python train.py --head_dim=64 --norm="rmsnorm" --rope_fraction=0.5 --lr_head=0.00656 --warmup_steps=298 --decay_fraction=1.0 --train_tokens=483500000
Each number is 128 + 24 x the weight over its row's rms, rounded and kept within 0 to 255. Layers, rows and columns count from 0. The size above them is the row's rms in percent of the matrix's.

# layer 14 MLP down (transposed), 1792x448, rms 0.0413, rows 636-655, columns 352-383
size [ 90 112  96 107 101  99 100  92 103 108  94 104 132 108 104 108  99  80 105  91]
[[126 125 107 132 150 136 171 143  86 103 102 116 125 108 155 129 100 122 196 111  77 128 114 145 133 111  87 131 116 161  73 127]
 [116 118  91 116 151 121 150  98 160 150 104 114 149 101  93 152 129  94  92 113 126  80 183 136  81 186 111 141 118 126 117 113]
 [124 104 113 140 130 117 158 123 100 139 165 143 126 129 114 137 126 144 131  98 153  88 122 109 142 140 101 160  98 110 156 150]
 [126 111 102  81 144 132 126 117 147 131 164 157 163 149 140 123 181 111 160 115 107 118 116 102 107 125 115  94 154 149  96 134]
 [ 99 130 125 120 163 136  83 138 163 117 109  90 125 110 155 150 143 142  96 150 135 158 108 146 135 122 105 134 130  77 171 150]
 [149 135 161 175 135 154 102 142 111 125 147 122 142 133 110 119 124 145  95 118 119 119 112 112 170 131 165 166 150 115  98 157]
 [130 133 133 133 127 173 112 125 128 137 152 124 140 154 120 131 122 124 133  95 144 129 149 161 125 153 136  99 132 119  97 142]
 [129 100 100 170 124 132 129 120 162 129 122 113  84 128 139 122 111 121 108 115 115 159 151 185 169 143 125 105 180 163 115  96]
 [141  92 117 188 127 140  83  97 131  74 131 147 153 127 157 101 173 134 113  81 124 113 130 172 131 135 130 111 178 134 131 139]
 [151 148  95 121  90 115  82 109 100 199 155 106 150 119 121  89 108 117 105 120 148 137 135 112 101 164 155 100 141 150 135 138]
 [102 130 130  59 118 114 126 128 117 128 131 122 164 121 140 143 136 120 163  95 157 119 133 119  87 111 112 117 119 174  79 184]
 [118  96 141 133 109 124 169 156 134 122  90 134 108 124 127 142 138 137 120 114 103 122 101 130 179  92 138 140 147 128 130  90]
 [163 121 143 134 120 122 153 142 128 137 118 124 145 129 131 114 152 129 101  88 154 108 116 146  87 133 151 166  96 152 129 149]
 [158 169 108 146 136 163 159  89 123 103 134 149 173 157 137 103 166 122 150 133 159 161 104 127 100 137 123 121 132 100 115 132]
 [117 144 127 112 114  93 136 132 144  91 105 138  89 150  65 121 160 125 175 102 166  88 100 144 116 135 137 160 118 125 129 118]
 [149 121  80 137 197 164 145 128 161 106 181 135 120 106 153 104 121 131 123 123 123 116 160 101 152 110  95 166 141 125 135 135]
 [163 149 156  87 138  96 120 130  99 127 171 102 129 135 134  85 130 122 105 128 147 117 104 111 163 113 124 145 114 143 139 141]
 [154 104 130  91 117  97 151 118 121 118 140 120 152  87  88 112 105 100 121 147 145 114 126 105 134 139 111 140 165  96 113 148]
 [138 124 105 107 148 139 133 111 143 137 150 121 149 135 145 108  88 127 122  70 134 138  98 155 170 129 124 149 141 104 158 121]
 [125 113 135 142 156 139 149 105 130 139  89 125 101 111 153 118 130  98 105 141 135 124 127  84 118  78 130 135 132 116 110 131]]
# layer 14 MLP up, 1792x448, rms 0.0577, rows 637-656, columns 352-383
size [110  93 101 105 102 101  92 105 110  99 101 125 102 101 103 102  87 106 100 100]
[[116 167  89 113 119 116 130 130 150 118 107 122 153 102 135 120 109 137 134 108 138 133 138  98 148 136 139 165 131 127 163 135]
 [110 118  95 120 116 148 145  76 105 179 150 167 163 155 146 143 115 105 177 138 139 147 124 173 142 135 144 152 140 155 160 137]
 [135 124 118 153 151 116  98 127  83 119 127  66 160 118 100 138 101 117 117 129 168 159 106 126 119 115 126 161  97 130 146 125]
 [150 175 139 157 107 142  96 139  93  84  97 118  99  94 130 141 109 108 198 138 103 156 149 165 164 123 141  59 134 123  98 148]
 [112 171 159 103 165 123 148 148  88 121  93 123 118  93 162  70 131 121 157 131 168 154 135 145  82 158  97 124 111 128 123 150]
 [164 161 120 133 179 146 121 132  90 173  82 140  97 107 150 142 138 141 118 144 107 162 161 163 131 120 135 125 151 132 172  96]
 [167 133 137 111 161 164 126 129  99 137 162 111 116 110 102 128 146 136 139 113 151 160 165 106 137  97 154 126 143 114  81  92]
 [151 149 146 122 121 147 169 166 149 145 125  92 143 154 142 108 120 147 127 138 150 137 151 125 160 111 155 114 151  93 151 126]
 [136 124 120 121 123 154 119 106 114 151 101 148 134  93 118 151 139 125 109 132 174 170 140 150 134 111 140  90 148 135 144  97]
 [ 72 145 148 134 123 165 163 144 117 174 159 109 172 148 111 103 149 152 112 132 110 157  94 150 145 144 126 132 129 119 153 104]
 [108 127  80 106 118  84  99  96  86 114 119  98 174 120 142  82 178 125  83 141 128 160 131 133 154 183 125  97 137 119 114 140]
 [115 115 101 139 132 144 153 151  88 158 113 139 182 128 166 143 138 139 102  97 175 122 125 137 131 120 128 171  96 164 151 142]
 [119 145 174 134 185 174 183 140 137 109 163 134 129 116 182 100 153 111 169 100 141 146 144 116 132 149 135 165 137 132 132 149]
 [132 146 104 106 145 112 120 122  99 139 133 144 141 100 144 135 140 126 166 108 130 133 144 149 115 162 145 137 101 137 133 151]
 [152 115 150 120 146 134 118  87 113 137 137 148 136 134 124 118 102 119 131  84 131 158 123 156 130 114 145 153 119 126 152  82]
 [127 159 141 111 140 118 183 117 103 126 116 126 124  86 138 146 107 115 143 112 149  99 197 112 116 135 161 126 110 119 130 111]
 [134 132 111 163 162 132 132 128 113 119 153 166 117 113 159  83 129 162 152 161 148 110 147 107 101 129 128 112 117 152 127 179]
 [129 144 155 150 163 135 145 144 130 122 134 101 157  74 138 112 129 135 168 115 130 177 117 155 133 116 136 148 104 127 153 132]
 [127 107 139 112 109 122 130 111 133 103 171 134 127 134 160 134 174 148 148 151 144 121 104 141 130 134 144 115 143 157 133 141]
 [174 113 148 116 122 150  92 120 123 139 149 165 163 103 113 151 142 136 167 120 116 131 122 151 173 144 131 108 126 141 113 111]]